{
  "n_layer": 16,
  "d_model": 256,
  "n_head": 2,
  "n_kv_head": 2,
  "head_dim": 128,
  "d_mlp": 1024,
  "vocab_size": 1024,
  "activation": "squared_relu",
  "norm": "layernorm",
  "norm_place": "pre",
  "norm_eps": 1e-05,
  "positions": "rope",
  "rope_base": 466000.0,
  "rope_fraction": 1.0,
  "qk_norm": true,
  "attn_scale": 0.0884,
  "bias": "qkv",
  "tie_embeddings": false,
  "parallel_block": false,
  "extras": ["local attention windows", "shifted keys", "gated attention", "value embeddings", "hashed n-gram embeddings", "capped logits"],
  "init": "normal",
  "init_std_qkv": 0.0292,
  "init_std_o": 0.0292,
  "init_std_up": 0.0292,
  "init_std_down": 0.0,
  "optimizer": "adam_variant",
  "lr": 0.00178,
  "beta1": 0.95,
  "beta2": 0.95,
  "weight_decay": 0.087,
  "lr_head": 0.00673,
  "grad_clip": 1.0,
  "warmup_steps": 503,
  "schedule": "wsd",
  "decay_fraction": 0.665,
  "decay_shape": "sqrt",
  "final_lr_fraction": 0.0,
  "batch_tokens": [32768, 65536, 131072],
  "seq_len": 1024,
  "doc_mask": true,
  "train_tokens": 629700000,
  "steps": 9975,
  "dataset": "wikipedia_en"
}
Each number is 500 + 40 x the weight over its row's rms, rounded and kept within 0 to 999. Layers, rows and columns count from 0. Numbers have three digits each. The size before them is the row's rms in percent of the matrix's.

# layer 9 MLP down, 256x1024, rms 0.0896, rows 0-213, columns 640-703
095:510484448544502510502536531513397524545475547502496489457484499447476518516422461451521473504516510453510450558480439512500459501493503554476502509548503458515430540475417623435490421446444475
099:473562488473480435506456424524494475529493512504495464462543493482539478499497467558442497489562512553495476560462483442509467580461622514435579494505505418509537536471399495475553499460398491
098:459548531474477505505492533501503479463455510478494621482524495415481525478509460537453499500446475503475559572506504481508458551463442493445469524471494478518519449435544558563474591425547588
102:491513457479522442496563528511492529533462526519500506507516509506598534511470504557485500520504478539482508488481489544498490461480439428424491465512495521492472465494481502456436503472477438
097:442465517558493536499457514404465468464485477519514540458487501497515481468498484513535549452518521496487528537496527488499443544390461635480457539492502501531530490480530520461475533497549493
098:439505491517472505498488480441512529507466542426489508502497505562549545551526548493527642498525546551515457531535560477502516515528571482486539517519502499466452435500572536519539523495409474
099:450570480462493514501461494431495425463482531482496460471532498507491543491509484461516452448491546469521529482520472457492524452585525576487530515579498494477494465528534562456469483498512520
100:496453562447501450497520457488501538496538449478492537533471493456433503547463472477560474492504539501606541498533494480487524560372495500576595471515505571452508528538483468589489574478419528
098:570476561525484424504531513528500485450476506433499574495497496623503493465423480434499542503528565407398534461495510504502485568467550470522556499498513515520458447429509474479431529491528445
099:501480508507477443499554561547465528492535537512501544524541502561498471526507515465513478436571551563420512488518505546504497559460480532477516413554500569527453519478558473484417491505563525
098:529507558498528512505504478480567522484510493471497459421551503460460577468470465469489465453460461532427456511580508569492489505551458431529591546505502500478521490512496483482453563484430497
098:487475556521445530501559441526535556487492456491494499499464508497497496507497552482579425511563565493556469464497519539497480532442562472514545457516501423451494486438510492451543500503446590
103:564514465480505496498459403516480459455471516442502501494508499525613481536545530509478525511484508507486569515506538570498542470473530458421516551522512557510575499472546509525432462490513507
103:528565503500506509503498470537454446447488428521497464458509501484519510576493541555466444431497502449455579487479432484508519533494489469543559512431503498449455517497544545550507474532501501
107:508522522425474511500510459441551480532519445436469575495479501536513508435457530498488496533448480433491506531532501475486520480543385477462567507433499505514466490487540433604490504531495555
099:492484432515566516494448502476451551423454515532489486539514492393501529477525438473529495479512499466456464515506530553510521501496469513529545545497503512526441483462504516537576476518479499
100:518438461549456534498513513492529489573501522515497445510517503544451605631501530498455476554489498505508467515571485512486541492523453512507454440551501480529470530532455511476500556519458579
100:532530570446505496488488558511531539483489472473494527497487494543630486460568522568480539485556493428569484487505502497499574445498536554523505538482505499494441507465539461521484484524511538
097:437449477410511452497518476537407488504483558462507548497525507514511473531513479548444565519458456487490574545494497514513499510456533490492485482473497519553614483510439491467457494550570499
096:505577473494485574491495443449604500494510484496513519529492493472578442444532482526439467521466478383552490407549559540515478566523441460524436501526499451441491564559504506467473441450556464
096:551518515489529490498552533537467517458500522469507476452481499538494495496511484517523552475531534509515536533452556458501489486556508495523434458521497503427513436454536495562595513418458538
105:533546555373482512499540548523531551486472494538501450491545506497516417475479516549540443451523520527460533523450440437508520500518440528436447453508503482504588469473495507568566501492577514
100:453478540471430584494507467467532513525522500508501452466452502549463532570517514478464553507448428503510573553576457477499541538604509493452513478534495515401554499555543545502485448514450497
097:459432501518421536507459496478462634504480585529497509535584496450481552491513553509501558460540516453462526458481494499492435449481541475505444536446503559511458491528510574469506533543536530
097:514529497503422526511550487482455546493474429476494512485494499525441516525531367551527471514524478527506476494466539492492473548519503523496495478415499461467520531492517489415535518463557537
098:439507435483562447495491546478567561541444460452495495446558490472530487453467459439470420482527577522436532452556505542509508490539398460544489511516497510519473480463517501562593434429405460
099:545501533577432536497492518546460425507553537550502465534530500500520483481528498499508534484538512454544527457456421452499530483482515469562501571590499507475453506567525464523499529488446466
100:569468473456523476497546482435486541481567522469500435524509494485397577457513413556503459510501533483529463551526432507478478476471425494494472527456501476500405583556465495457563540490542559
100:549427568419532491498507481474436467544494468535507441490492504529480469478478577533496515543564476441537549542531503538490481464480583556515480508596501466470540542427495596471471528502551484
100:463472460450509484504470441519489526538535445473507514513501502428488513592513498483428501506428483482424474509487450433508488524479570444477501514580501539452552529498450505474470518526492492
104:522579504476452480501502531519520513516472459532499499554474495494563522435628585557451506499470469442484484512505515466508501450477533439510486473430501424469497512517449470510438521432501469
100:426527534450424505492419499442512489503557466466494509475501499531604438504438475486504437432485478516511522448485455465498515470438504427482496539559499430453415437496474534440439531552474496
098:498517511567496524493505482443503494526495470543504416558454500509472446495526495482487534487480464451501499499501513448490460432442498452410487386528501429520467491525463483468526488462522571
102:534519496607547614507571494493526536520519449411494474512519502465442469521502478550474479487541525543447548518486570530487420512488538507483525448546499473449411465444556461588561430534441440
095:430494572514476549490499479490522471464525509474497494475558500469462495463505466538586511496460411558391556467498536493506518552501528448504522529458504519476546462567514524439492466509539509
097:587484458435535403498565514510493556429617506547499453589547495402516468437476504551511517541618474517500413506506534454497521437594546487520541469520490405482440551531466480508524460419504516
101:530418572500533576501561526538509417468438491533492453479481500478598509540397473514496501476477475528487526544500485461500450484527481533515558488451491532548507499393527531497514553394523487
098:481474411433465505493486467503458521506503526528496520551567505513525535497438486475470453479462500505401470511493503436509485484461589579487564545473501556522474453481511429491529499545478455
097:552497462490541512497535463477516569596550522561498471493509501505505521520456508552446493534411494489519456490458489513503540539572521558503528485498498471527456531575476537502490432516480492
100:539516536487525473496531501449500547546501435519512486484424493465547565504499514472486530451496469464564539527523592487489519473537506459488517439439494555511486479524530562570562531562458444
097:530541427447474493505544508483451495502521529455497468571450507474565525460542509603582497459600509447484541461417566490506453529448476560517501426478497480512530487464602552545412491535444446
098:502623554520511540490451472523528468513508566498496439478457498467433510492549508562555518492472512485437465453468480501506466418506544494451481494474498522446482473432507539548470401491482492
097:498505466481502481491478470548477556503487530458517540475510499445518536568459547561489441562416452446519477490421506496482521455576470446507487493462500554577520449452476471460444488544445485
101:565483491489613518499518553567492574507511523511500465533564494483506495441463554516457477462574429478521395550436507462508524524429503498502510473525501425495515557515500529533511439545569555
098:445507547524448544512502414529557467487476513452492492445572496496495556544491479558469526538475481526478474516512420481500476492476529502537416450561494535544588514522453488424485495500505494
102:470499530570508417506514477490492461637480465459502633464489509525492573473455487473454523561486533572497515412530492500493480569558457506519566513450502521494545516426565497632478496480537473
106:489557523492462514498515433491596511537446513537489450516475504510481515513507501439587452598537472498491475481560515481506464486521552527511490446459511595552595456499497460482481464500507484
097:507495554471439478498507465468522500527535510482500455467462498459492518487506477486530467476476566514498610536464490386500498520479529569503449533543492459453378460459485461501536428467531416
099:555480554524496471493471530426508536500521525546499509446387498478439503486392563502513484417528455521551546459522478587493529487503538494530464490469500468504564510450440635449481514544471460
098:573502486486489507498518540539486438559525433529489532352584497479562483546444472527504466506609539523513510512431524442508529487535467510529428481552495411519499569423511498518498481586525550
099:438525495430452518494508491574558518470506419500488554533476495564600528477484493481536559488478480448556502540469517342506426489451445512509493513480511510505439463487488598479489477470544463
095:552433572515432492503488472455461472575524499516489516549549497532483450553469497482558520458512448480489530501480469401487521487528507506497413422532500574437515480550482475457393505438492562
100:570499463480513458497532538546511535555571541503504543434469506471549520500448487489561524542453561540500553538481492520491511439523409596530520551489494502477490550523508500500467467512416547
101:522554515517527425506530531509549493492572501457499579485496508480443499549512378579469573535511517572474513472547535500498533532507476510414505542498501508546472477564501458567504470530393422
094:508483485560459546498538439444510443517501549465504424526521504530491529528464460527418433504417470443597537539521420416502529503511598438548498492515498466421544521436482511442500488534411460
095:513489456505569514487422523520423503436502494524491503515473498497487576448529438430552442511528566557502403492504520456495473488421495503416602544513500558528480494497464507511526425536497541
097:489447447485569519501501502450481517492482563521507514570471503536507494499593578549536473558544533450528449585461471436503444544522498496482558525547503471559470589492553517448478544509445456
094:485493461518425549509501427464440430517530435433509548513555505409481500520550485503537501427455468461433484494510480480498513546547430526468536501453498499487511494451572426568597467508432435
101:516562479481492462497514454547571481483482499524496498550436503545579547587490548431493575480542528437473463492537521491493519420513472554500516475527502526563500530542519480475500539553565441
100:486592509586513470495537490525439462555493555509493453452483501507461522499463492460482605540531439483528461462500576579515534514465600455474505559485497426473480542477528491477468519527452502
098:518453482542476534507540510533381416532471445498501488597502501502523520456502484514549511452544534545491511459501480614496532527496462528551528429492495589511462530573585456497530481534533461
102:498501504459506518504467483506459467470504457488489462432548498433545480524480504524531586510514457470502442590541494528492477462518481498405480530439504461464513444445464492561525518494507524
092:436471468491503545483496528535526509471449408542524459443537506490454476514497477535432459542499515470482519535523476597500552605540442456478497480515497513505487506463441551490504528493500525
094:476524579529450433488463435496470481515478431496489447540516498468498475530453563447536585460490480448559491490473510427506475462457526596523495459537497498532493449420496471503552522495449539
101:459518482447487412491530473520398463522465561446497406463463507567486484503447518476528439469523475495497480536526432454506510511585494493535469456461495470462559487499463517515445555489425501
098:535410435486496491491526494505515529510492632547517467506444499499489530527470419492430424499459527483502545533405459507503458494503527522495510567517499473484509472501458450506528529547505475
101:470468495539565477495427480547443505487507561518493521491494510437514525525506538451605513526453446575535541458529544505508518538535476497495511596497500550530477551487505594448618593494466473
098:465564481520498494498536371446465531575539487447508497505461498517517461589595464520505579533522475518507487526476483499514524425571435491428530521485500518504555507465407501403426487607528453
097:492477507509486548511418528440481500522448558501503442459463496551474498495500503551541538494470493475507508503502541546500494449496522545526433476488504442509470507596558545581530546448529492
099:450455469471505593508558535544464520517552466488517550477515496532436581488440550521506519457517450490586515551507487495509557529527546591566487506495500463518513483482529579518520525513530486
102:501553572569457505502478462475537506481544484516509353507468498424461489500608549553502515516518498473566527530502509531508573471516514400493552478492511465463489562532554429499457456523477557
100:537519519492456488502569545543569490506448451488491541525491499533537464480439477487570524557564550442383520527507530582503508513403416526609450515491509573487447543529492494529452551436475497
100:488573485546475504494490535438519579467425485459490515479543501483485476480441510452477468517545545483398511482563509444484597486505543429565509473460495481548541530499496526514470408490460457
096:475522505501527557489455531542469436473474492577511555518514493500526418615549505516470524456405458504456469504429518494489475546506438466529485539491504505503586535523420498481544439530549554
101:480523467492421485494543515568479581540507466549498457546471505554413589540565498455475493519488539556472551485457429478505514465359487428497511491511499402438465528530531587536509402443523492
097:534546460450455512503474420402505544533461586512482532468446499609441460452517594498494497433481529557501551441487479436510467539538484439473516537546505496509557473521418444521528513439489554
099:506438407467468463505547523502424498551459540420510427479506498507545526506466472505496469503519526491520474375367420459506494575497559428438501528537495465531462532507645525426465635434593409
117:506545500521464555484538499535427611493415536508499535444460503486497494576411582522534578473456496569425470491427516511496496453492555470504452521508501450580461500502488525435509440472530552
099:434467508538480451490465559485476488473552499475501497527538497519494513456482551531455439513472511444569476524502468429504473514577497468500538501499501440560439475552465578481570457482570477
098:569505537497467508487516543556395464562538509469503554529538504529465477430529512445588471511516490507461502475401540487507544497433430591553495553509497581551499445517453531483484408554522497
099:445482538519477547504474467513561521423535523418493481450530500505532468558478478478459594477509462546471577468610451506505486502503433528529536439496501545467497501446519574477394463490442496
097:518430487554439518499516428516528449501478493518506551523436505585467548563502443561495514582480441522536580530466428539501451480487486489466386502528493534485536509466505483486492479524503490
097:509424473440496548492492559512481501451517538569500518558444496528485518491467524495492484492547494513478468504513514527508449597563451476429473501579495370482567487466515591498540528440478463
103:477518498530457578507459453436519490516474551443495538602482500489587500462494392481645446454490511575483499522416501480500501508447490529502407442456494533389459497543551499511505579475485437
097:523526496497484583500482534430460533523541541470498546491477499462556511486518505534513498515524521552489483416549441521512589499412509446492508503566504532464484458468506430481498393497536527
095:480529477501494495518510563487492551520444439531511529590489505550500439539602515457454525535489519446532513563481471528479589489559582472509577523460495499500449474515451496544491471476540542
102:510462489491480497505528515550472513488512532494494449535465499496476450495473504514569482523455432498541485479542400456507499508529462537528544509568508472513501433517507589508554542515518424
091:522533512534578481499498417488526539451509478479499499512451497477523517539529376491537449496519480560457515520470529467513436538523510485493433440508499493510505568518484532540548506521450491
101:503521470544492461508493522389478501592467435504503534509489507496530488499547557481481484487544521469518497496539516517500488565566412532590472491492507531571439526535493503472538512482512505
093:504606508571455470510537514543532572481513502496502507456496499490514442519585523523459550471497514523492449479545481537495523472521526482576578532454499534455540521488485492594438493449440565
099:511478456614561536510449543466595491487497549642504556520547504489510517526458528446488498451546519460493491533573501488495500483482494541431504481532503505512543535453501444452525463504472521
098:476459422532448443497517580436427451506505554527502458528499495502493509524546553549509450465507476488440494467523419435509473458495548511463470488431492554525574550503367528410547459539453495
093:537572460395465509493409546489524530495480589538497602442502507567488517547499577540510435499555538447487463470510474453512486407464516483424502533549500433486514482438465537432506536555523485
094:472523493518508448512521504498524473499493495540509482533530498501533523531557511523468456434508566438521543488581458530499498480510602453494466495531506468508578425572500423490497529562523593
103:531546537517400503501526450491570442493463479447481532576462503528543443530466549497443466448508519474429563447474584579485423502472541490500431507574499512490453502567517503433594521501470488
114:551473548544526507505485426425512496542465497546496515511554496504463544549556582486464467498532575477495510495531525466489527504523493464422525499490498494465493565449451554548458520459534564
092:537579532548556491514526489532457539445556481551515470502486503531529527496522517502493539483472462526529549466485485535500553543545516582448530491455493506480484516503519471498516455542462493
097:508543558500522547497460529518515475486486506461497453518461498477550480474552451498384487540527517439527436447452533500495401506542551472491525478485497425486483620503426467532427554430448554
099:523532525547509456506443501472632465441524532472497455425481497471530484458494494499508543537477500491471498504496583565510524495489454448496495487505500484529571468564481498478530461539547452
091:522536484560467512502526477463457469522519493494501545509491506494490551582464578528540395470514545423505504496433489551504496476502543570496479502472494503516537560440551456541468495391516519
101:499496548477618537502526468535559484494515550487497551464470501473487532428480498488550415499455520490451559532476447487492560428496574588480398506503502523512602502550449461501562573480544510
104:464414507483537504498417411435495477483555512456493490419512496495439531525487476490476466514471449503516521559536491515498534468519500589466443525549491512539544444487461541589474516427460479
103:477495466499481550485642507452455515532462510514506466505450501494616499501506574505506534448507535513555498506504586468506432510587597490534519567428507522519495542582462472493542468536492548
129:466449484465467508504554548516541467550386409462494525582420500531453489505538533457445515582490427512449479414548496496498440456511530545499468501473504511506443560474483448479436509455457483
101:537508483525591501497487443483593539530444542498503542512517497513402469440483571563474532512489507535565529528514536552501475479516483467566523490476503516531561496443518440460433467542513532
100:532462492528556492511466449472611488442553501517494497511447504474487467483481447464462545474485515468530452503447570440488472468527552505487520473528501465518452524467486546488416513509565538
104:509552576537582498500535525516437398543475491476506462471559496469479511540551482590534556518446503505546559434502499515500488462549454587544461494507506431467478546468533497494529486558537569
098:450573485438519515482439521527469495470457486518500582543520509500504511472462467516489580508465497517499531596555459475504453465477506496486550471451500538523558512483491504467538508493389414
101:424552501479519517512521530512533502432610507550496491487492497506517548472490584520490512502489490506504541527448480478494543432508463467489530480560506438483493571521480532492475524474499540
108:452533486484503443499499517514515496503501491528480500422500492506425525482497490521445493537516492499502576470547483496490507536473488563454493536540499507461526490458488481589543497458458468
098:521502445560478417503517443478493456483481514522506493563522499526430483548532469463502473463526522535449495472455491447487375518484489520410505520457498498445540414512485462481507506493499566
097:461521503478558426509465505406548460519478490467507479469505499477485585433496536539489549420454496446502547469531457467495510575509477509429555470505490479496511494490594469508556484449478520
097:609527494490518515496517498548570506517503560583520560516547509462465531427539430447555553500468498474461467526547541499503419462519485455461381521462502476540441502489496522457434545451595460
099:548427535472494485498586549454497479526492534427490451524473501498487440537494457474506476554447498444570482561516511528501498517406449466530513563563503472559596514429535473521506451517453491
099:550455539492502459499477528523471455497513498529507492488526488479485508496497487510542554454491481537581463470521521452490466479527522492637562579419504530445495512459534506475467515529498461
096:527540553507444532497537460532464535502501530540498480499521503568500467563481531521529454522453548550465484542464508485489498502560598435512412502496498556464584540473393531501486501417512538
103:511500501502549559520511552558567499558511606483500526415482501446433540458517454433464518489553536580521484552550540498493594446477481480518499490568506534519506490558483444606550468473550474
100:440437504575543458492518616493505411528444502427494555555446504474433474471448486495476506492534478489480527532503507453484572541468511522489502402552496457464512552516569507529478500469525521
101:462523512547459536516539468520487544529503502558487570469458497462488463467476514523481538502537494563481534501537470487507366493494471486464510562558502505588491522476549475491586532462592462
093:543511466540533454496467500500454474497515616535519447536546501441500534489500450543496554503428524531488446477516530568518512541531539522401558444492498523505494548502510431563440464503478515
100:477483532419528393496449491574493536495456521523496539482505505422543445471543471503526526539433519454512513486450496534513510538543606481529470487460501480554496547590439472494504471533445467
105:534509417504572548503558482498426424598547518507511638524450504498479505475549459472514465497471489515480532543469490529507574458456433472476551533522503532540535570427449556489546485585507485
100:536473511495499563496434494488532510460514534457501624552514494616401439533574485434504558541523484534514456512476567550495511492465423450556550491454505509566473625535513497453459503473501491
098:483520502445510412496504480466473496488529458492505470497472497351509458439514511527522473458367456430493521477532507532504530476562553501510490479516500523486502375514492464484523505472500505
103:465534561516479470500498499535425490493504487528488513421506499519511457451520545498466457515475501527495514492475591485490555527489470478569463554504493562535515387514553460471503525473526501
099:502546520498449557507563519533440518424482509585491494449504500440467483538392568461511455498560511492503501526432527501498507465485548529573545487604499506521515516560480516506557510488453484
094:463437465445445470502457485538440479513467542453510423489520498426430469469524476476586514498544513543532407545451509473491483424472494510596445492488499470533466507493504524450453469485540473
101:447479439477445486501520462509532482485453482525505534470520496541529468530486537526470520483422476490535510540587481542514473458492535442517446519578509450502584554450522472536514480494461547
095:524553584588610524489548540420451450575444485420505503514470502459507466521511592530489519520467527449484505499491562518493505474430421465449483513434497486523565508484438463483483487518522486
103:453475518481527461490491530488551531543535463453495431463499497481501609442517451463480552534462509469505466493517525548480445480449570520507561447437500510543496572496505510587532519496508557
100:539504475496530548505534507526603566444496507516506503503509502585517485535524481433506511486542511521486461432580456551520527478484476551501518506511503557501505460532475505527468514465472521
098:560484486522542443487510501534532409465443512498507497538470504548445430504530527554526572507476497478573523489526469520493463440494518467534454571503502451528496500451484469514498515440471560
097:501459475455526518487468530556528511537512531475495516489519493465512393456474452472483482446587516463489496555511465381510591455425535478489559498516497486461533530491479409519484479514511509
096:493516479534489504496463490531483525462516457472493510459535504538440542489504554486474497494507464531598553513512505463508445486501479436509515587534495486459479502555540570569520563531476441
100:503462540551511486500441571470464580482406540452503495542443495526418469536459492545472412458491511479491475533444503560504501497474463467496499526493498494483517481467554522453448537528549492
098:530468436475507516504510446514517529474463499494509461513484498525533504432524462527474494518581522415484407539496533540505467557445466492515405478429500511459555519537541474457531506492509476
096:471514483463508510514576482509546425483476463515507510481437502436449524423533510602434521512449496545532547552527514497506450485406481476533432478552508475484458563530472466520495469546472460
095:490514541515561479492434450463417452554554404467507515550528505495538555509465465465519472469478493463450416538459523522481565463498495453511559494448493504478443470417528418496518502503553534
098:563515498497421559507474548566511464545475513531492572532543500571494571531553520555482481498520482538505508510520480562491525438475540524523487498525507442559482585547532536530531569563564512
098:458420476462465500511496534526478458449501483485500565495551499440536486454533431461477470528479390476535422474476477529494532424481483495515467564514497476469511428511456477404556487435569538
097:518525508563533471491509550505492607494491539508506430516450501577557494483502498484538522522547450498529576477479602505506538542550539489516539535462500569431453485590461475532496513549419525
100:470542479498466481505498441518547432472500496488489560427526499504417437577533501499587479487542543547463525531522581481487502524498558509449462415496499433471567492474524494511536508597533540
101:529492506484509531499574517546590482611474506492494466518533502467473510468367522592416453474503556518501488514523508508501484530484485463531514517477501436601481459509547463542512489520485504
099:491434532436430496488473441512540509496519480496511517537527500507512566473418562521526498437602502566548550432445515513492479482442460490531451515536506550523486469519447411467443531510415539
103:484509531495503519497491566445517534570474437541493548470397497529505504445525498528424551492494513456563517510533439500495526506489509457559581467522499475558521571495507462529512479488512427
096:392419487453441509506487496461499475522458520507495483540490500455552598542511499459538482493553604438457509447488519533503500536498505461475544465501496496526546486547533488582503538538497498
104:532503494479531509501481535505488515597516513466505506513547508516484477512532491509488407605537480482557455484466464493500508542588526479495465464530505468503531457511508520416498585453618489
095:526542501468520590491510504454539503481473534502512494476528498572515580438584427475470553500560527565477519474523476488489477520487523576579512554498505438459491512519590417562439541584602506
099:559515431521482542505517502533469528515510480510511414460496499521527437404514484413536461450425512548483472526488535540519533499474546505483451454559500510578479580528559396501487523405521535
098:550452587491542521489551427487518469512528498514501453512488500486573494546512437482548563548537565531557408409440542438506488499479460486518491522574500420522531518444540485548440497534569590
104:464443512543482481495541466472369479532518466564500474499535500464456451508535548561504489528503513539535457490474528523499520542489481486454495450479494522506515458489555514497539474389638522
100:498533543510487428501459540539523572493533496546497478489506511465535512496514539430553431507502478543563443510450531577492527464518482467539478523499498528522484509528505474547415528493534508
100:524481472492510535502527603553527426510552479495488506506467503475434484538391507559503430538496518550472521532513451489510475497451609507452473465489501538423510493421512525471422472410428516
097:554540559566566560483475452535499490541538476471490496458562501503533516458509483461513507481511449483501454498531531590505438526556462456557530501491501447494617471585544483568457412476513502
105:469537515482491555504479469489565448562490544467504450478464498457515417453474469464487449423469480563495469547562454522505513524534463510532464501567496511443479551464505552469534581507598511
097:455586508546520501507417571450489507444536455457501458483494494445512520508505527503566574464463475534479570472477513547514447601518457529493522442476495546516401463468467476451548434514464547
101:521611496532578524492514444449459542466520463535505466499497504541521581565434443506518559522473472410498532404486522507495514517479554485537448556458495506483501510581515526429556506453591513
104:481445551510434421502529550488516566472490497443498472529461506520578459532547581461417424547451494489488523443556516484509462453470493516449397511477500455488513489517454533493520478556447482
102:548469434414554472500470525552496553521478523497518478566599497518449573574503522493584446453467512473453495450521501493492518501537455510573475512478505630410475556472544493472445456483466558
104:473430482512488493511463528513525567515516510508499481435543503498517467463531493513471508496499545576445498561499459529474518474519515550584480504463504475441520472500454430518543537504534434
102:439489449443488550501491461487471449541546521463506511526460494549575485454488527480486555496519526527527480466495528465512550554587419522509523533441503549495595435523480539530447576432478465
102:495510514547506556502460433499474478463460455473488432535528499446470511545515463500504493518543537489492551428534536533479485416501523488519490528509493504574517475513512509452529460496467523
103:497508500534422475488431476532430537527447463515503451539487500519503530445549458487475518570569506544533549521526534573501530453557483548456585459557509529494438505506537440470554469461484551
105:452504544455563566501492512517430607491532445498502514482452493494510592556440480515458492568421483512464451454481479430503520508406539507507555493490498466430408516440444598467451454496501496
098:623421501488433497499543412500421455479520460512489458515589499521523474488433522459464541530544518545513465438465503521503561440487538541542469509492498463484480450478478426475487473482487519
095:624445489474497489488496497484460512538467519607492512520473500398501526562504499448543468520533451531489453456437512524515478469490473534502517460523503509483378482489449492507553528496630540
097:471454525507451476510495535498443509460509434367504493477513493462477486479503515574554415541584478453476515532521510475503572489535516481516491562446506498530498524519515579567466541516389442
103:515501475534455541503448466564509419479527539450514532528513499550552537507477500559525509537450482484488479479497527409501528502539515420473549447497501565477419514461496542503454495475523470
100:510488518497465579490509508404505405453466489544488556449506498474588508537498487500562526506506471509496421524546487393496525504513462515524535557469487477490531449454483491510496498493481434
098:524587473497556473493524563529467540501436440531510535565546500535548468461563455483430464527541573489588438457469546540519423484529533456479477425511498492512533511524546442528482497481433488
096:513569540524517496489537504521608516534429446555502497520496498574531568421466493461521540470491472444465479458509511468511483498440531510495501490491494496552487557519521538409473548471444481
098:428478527488468457506477548537474558494523586588494559550485496545500481522522482501493439575476498516517469506508430504510476496499494468416482462475501522562526480580533527490522539545520454
095:508536438495479561497512426502521539545460471507502523576467508529534563477539451505429536536515406500481486531516503476508447551530478460511585448491497587506538471516454474483539479491426491
099:640506446499493505514520444487485466496507496491504486534522505405462536489463488457483515518501515449504452520509502549499440425428516485419546458478495537502522483507458501494478502507503554
102:512464547436545448505549584478414522507473517566487547468540492495469480525485494488454478458524463445478537466489533466495476513430574516565504461452502562525543458459454463489532452455533557
096:439503520537457547490476479480506479478482559468507469513478498493512453580545538470487521487507404537497515527457524474489460463547512503564462468441495521513487541445445475531508528506572481
107:482529457538481551503407490429483431424446453547503455523467502542518568536493455539480484415498484499527562575493469530502414524436448482403520399586502556440417454499470508479546495536503454
099:473485486452465442509494529528470443503482516475515507444466506518525516452528447509508504547458508507501508539496533485493545491474501450537543476537498491498537471557488489509498465537610517
096:539426529476380528508455563543579450499483446524494492505492498561432405518522550501509502508462510460553511526545466404495526559463482467511484498394492498470462522542552499555524434503566524
104:391449526468542427509537483474531447521528468455505457505472500539465509564519498436516414537471521455519492583546511498490564474481423491440445461475501510474525435554504451499440468473526415
105:583529534437453522505457481535577607487452548466497535507482502522547462455544554484552629507457522485489502464516492543491490599537531474506501507497501518518468475497521498519517541601543513
100:509530611533472506506479483474521485482513437472499462474555499575489505559459557518560541473496491562504478511415522540497526473525571495542497521447503542536450413512462474538490634503491532
101:476480544511529514503439490526509519454486520475500452547518497474529455527504556500533566448497541501482496422521446503498489519515488456479432477526499499514482468536536526495546595495525470
103:508421511533526538505475518564484546498498537490495530470523499493527506457568527542446575537465482491507450496463509492493553533443519570491514522388494545465592429500447496399456513422598488
104:468555528547410420499487469459493551494453544591493576541490499490486608435585466432496449528544523498479472420475467453504441445444537503471433533434507531559517543498564493466517453515507536
102:423476492565516509489507499460689474481516463490506569532496497413521492439572488563412493494491518584518489439534484498495480479546487464470468500504495416427507527568424499454505509478502513
104:525484575500562421508469581535545573495528465534513510533489497427502478511457502480496527525584487530512466480500556535488584488499458506508472463396502443514524512498577466541431502507483501
097:493481432520491442498507542451529469583574537542498579422517503475554558569505490481526623572470453512411477531488490544497517589500505474524566443566496520497539607483507451465495559496466535
096:494459495446553543502464470478373507521530491555495475468527497547474489485464431504529494455506495497458540472471594513511498565556416422515545480566502530505514448503530625522433523418502455
096:474508440539462474494500455485431508488478522464498513430425506467473465507500496476468517547554542500483442472500519519519495462415511413521499459504505529461442511501477443533500524579529440
093:478418527506473477502499524553500458444527468500484495589545490540494532494543532465478470542476508509457520565507545467479481530507534533549532427525508561467460531484470437533467408495457532
099:449535475462479469507516510500544454527527522486487474505574499531453478526510483461485536561529532446502530452567472536512589517481527536629530567559504541490570454481480495512552550512471492
102:446536449476514457489457542453471472530515516505489487491497507530441522540517518481604485513517540619486561511510492551528460574455488376439544493514497561552390442512464482494504549456486501
101:521469517469583494503507486488509550469447514460499504524462499554448368483490576509500544428524500450479509532550521527500536494563529530498472587481501543527517636523479483402512532478527516
098:529533513510456496512511523496580481418474469542506554531535499558521493466477483521495463534531530510541528564514498535497538557517474450456425575491504500536501457494479432541531483536458529
178:518516497496523426496548524555462485529642572522501434529466504485535487447482487528569513486508574502513578525490491476497538589501464526506502538510499543559539481509555545462493512469488488
101:517558489472556488492515546479509493554511514496497534510455504569499423484519509476455430535499484512517508505520518509511509563530449549447516455489499529512495380493512482539521494589449527
099:486507514425539571484436553518482545496432467498504459538499497494527499595453455511457458523535482539576481480503507491473553531454541450483582558525499377425488467482415535461477502421501599
107:524479503561549543503479461616612453513569418512498518483432509415481489573413500524491447472496480495486448481569469472502587430510557559463446485480503431458562437465502418533496497466504513
104:515496536461557445495527535387502482504535458460494503426513499527458510583524537488484560453526531485509499534511490548512486501475479489532558496451505510536511440488502463524490476490469561
106:531552549481458430502527519540516508501578521450499473474544497468390467519481524516474403503531507507473538548403399512490410531421541483482509399471496512492502536390535463486552528584487522
101:515527486527474522501490498584548532465523510433516544540573496533535490566549481491526483529478507524553451537559505480498475466463545511481475563391498509469470467539547482446470480471473468
100:545517467445483595514551573544553536470490446489514553521491500515562522494539621412512438486470468498576429407511489482503525561502432584460483550572502471509570521542496510469580502507454463
096:559428487542455546514556568508531482498481527527486482504481509554477475523515457568539481500489549517542533505491497520496513515442505494450528495519501501520548534530535522511456464566455528
100:428492509458461505498533430545558526507488485481507450437424499554481503550559518549529520494450517531550395531486542516503510540498482593466490488472492442507444510455440466513552440537491426
102:506394489514468537514475530516535538599516508450498520460553501468462535460397419471485545504515477467478463530565505427512571500446464478442507476483501558482518539463506585562528498523497491
106:528484472447454456502499524437550459529516504573511468502571506491507484569481507523499544468476515552540544536512446474499537528556447507478479515565499493540480465498547474500467508510504509
099:418553413506499533497451480416494444502516444543506470475472496516437451549528537466511565431472556522493493437472493496508501460523507543494613504536503517537516524550466501590476559551564447
097:390523545557526552495470526551554560509494495566494499555417501542446443562529469597438490389507468494532499450466493478489513488524496477512522507438497536457531483514453538578516472489435522
105:498424454546573529492524544532578546510523584510513464497437501486554507406543492416504476465526478470486509468481494558496426463517501517436475390472499477523512439455502556482558489567498516
102:491509527518492481494446563505623420488448446554500544508484497545527485549457544520550428444431424528501528513567574543504518400553493534527459569530498604558522556509549548461484526503398493
104:472532474564514510502446468528524465468529438477506501460505501422489468461528514492469538491557523460503455564526481500494516454529481404579581482488496426509613536482517449504516478541515476
097:476467515531586403508533500529495509584497527492496551470501501520524504515508538476451505541588416461543494470526455521492417497514428441406463536459488471465605541425418492478564455593524467
097:524509462459477461500560543520531470493480429477500479536545505494414538628464517492495458464438461498525468459481471439482539494448514474571482556463495560461493512548457483460428505432578471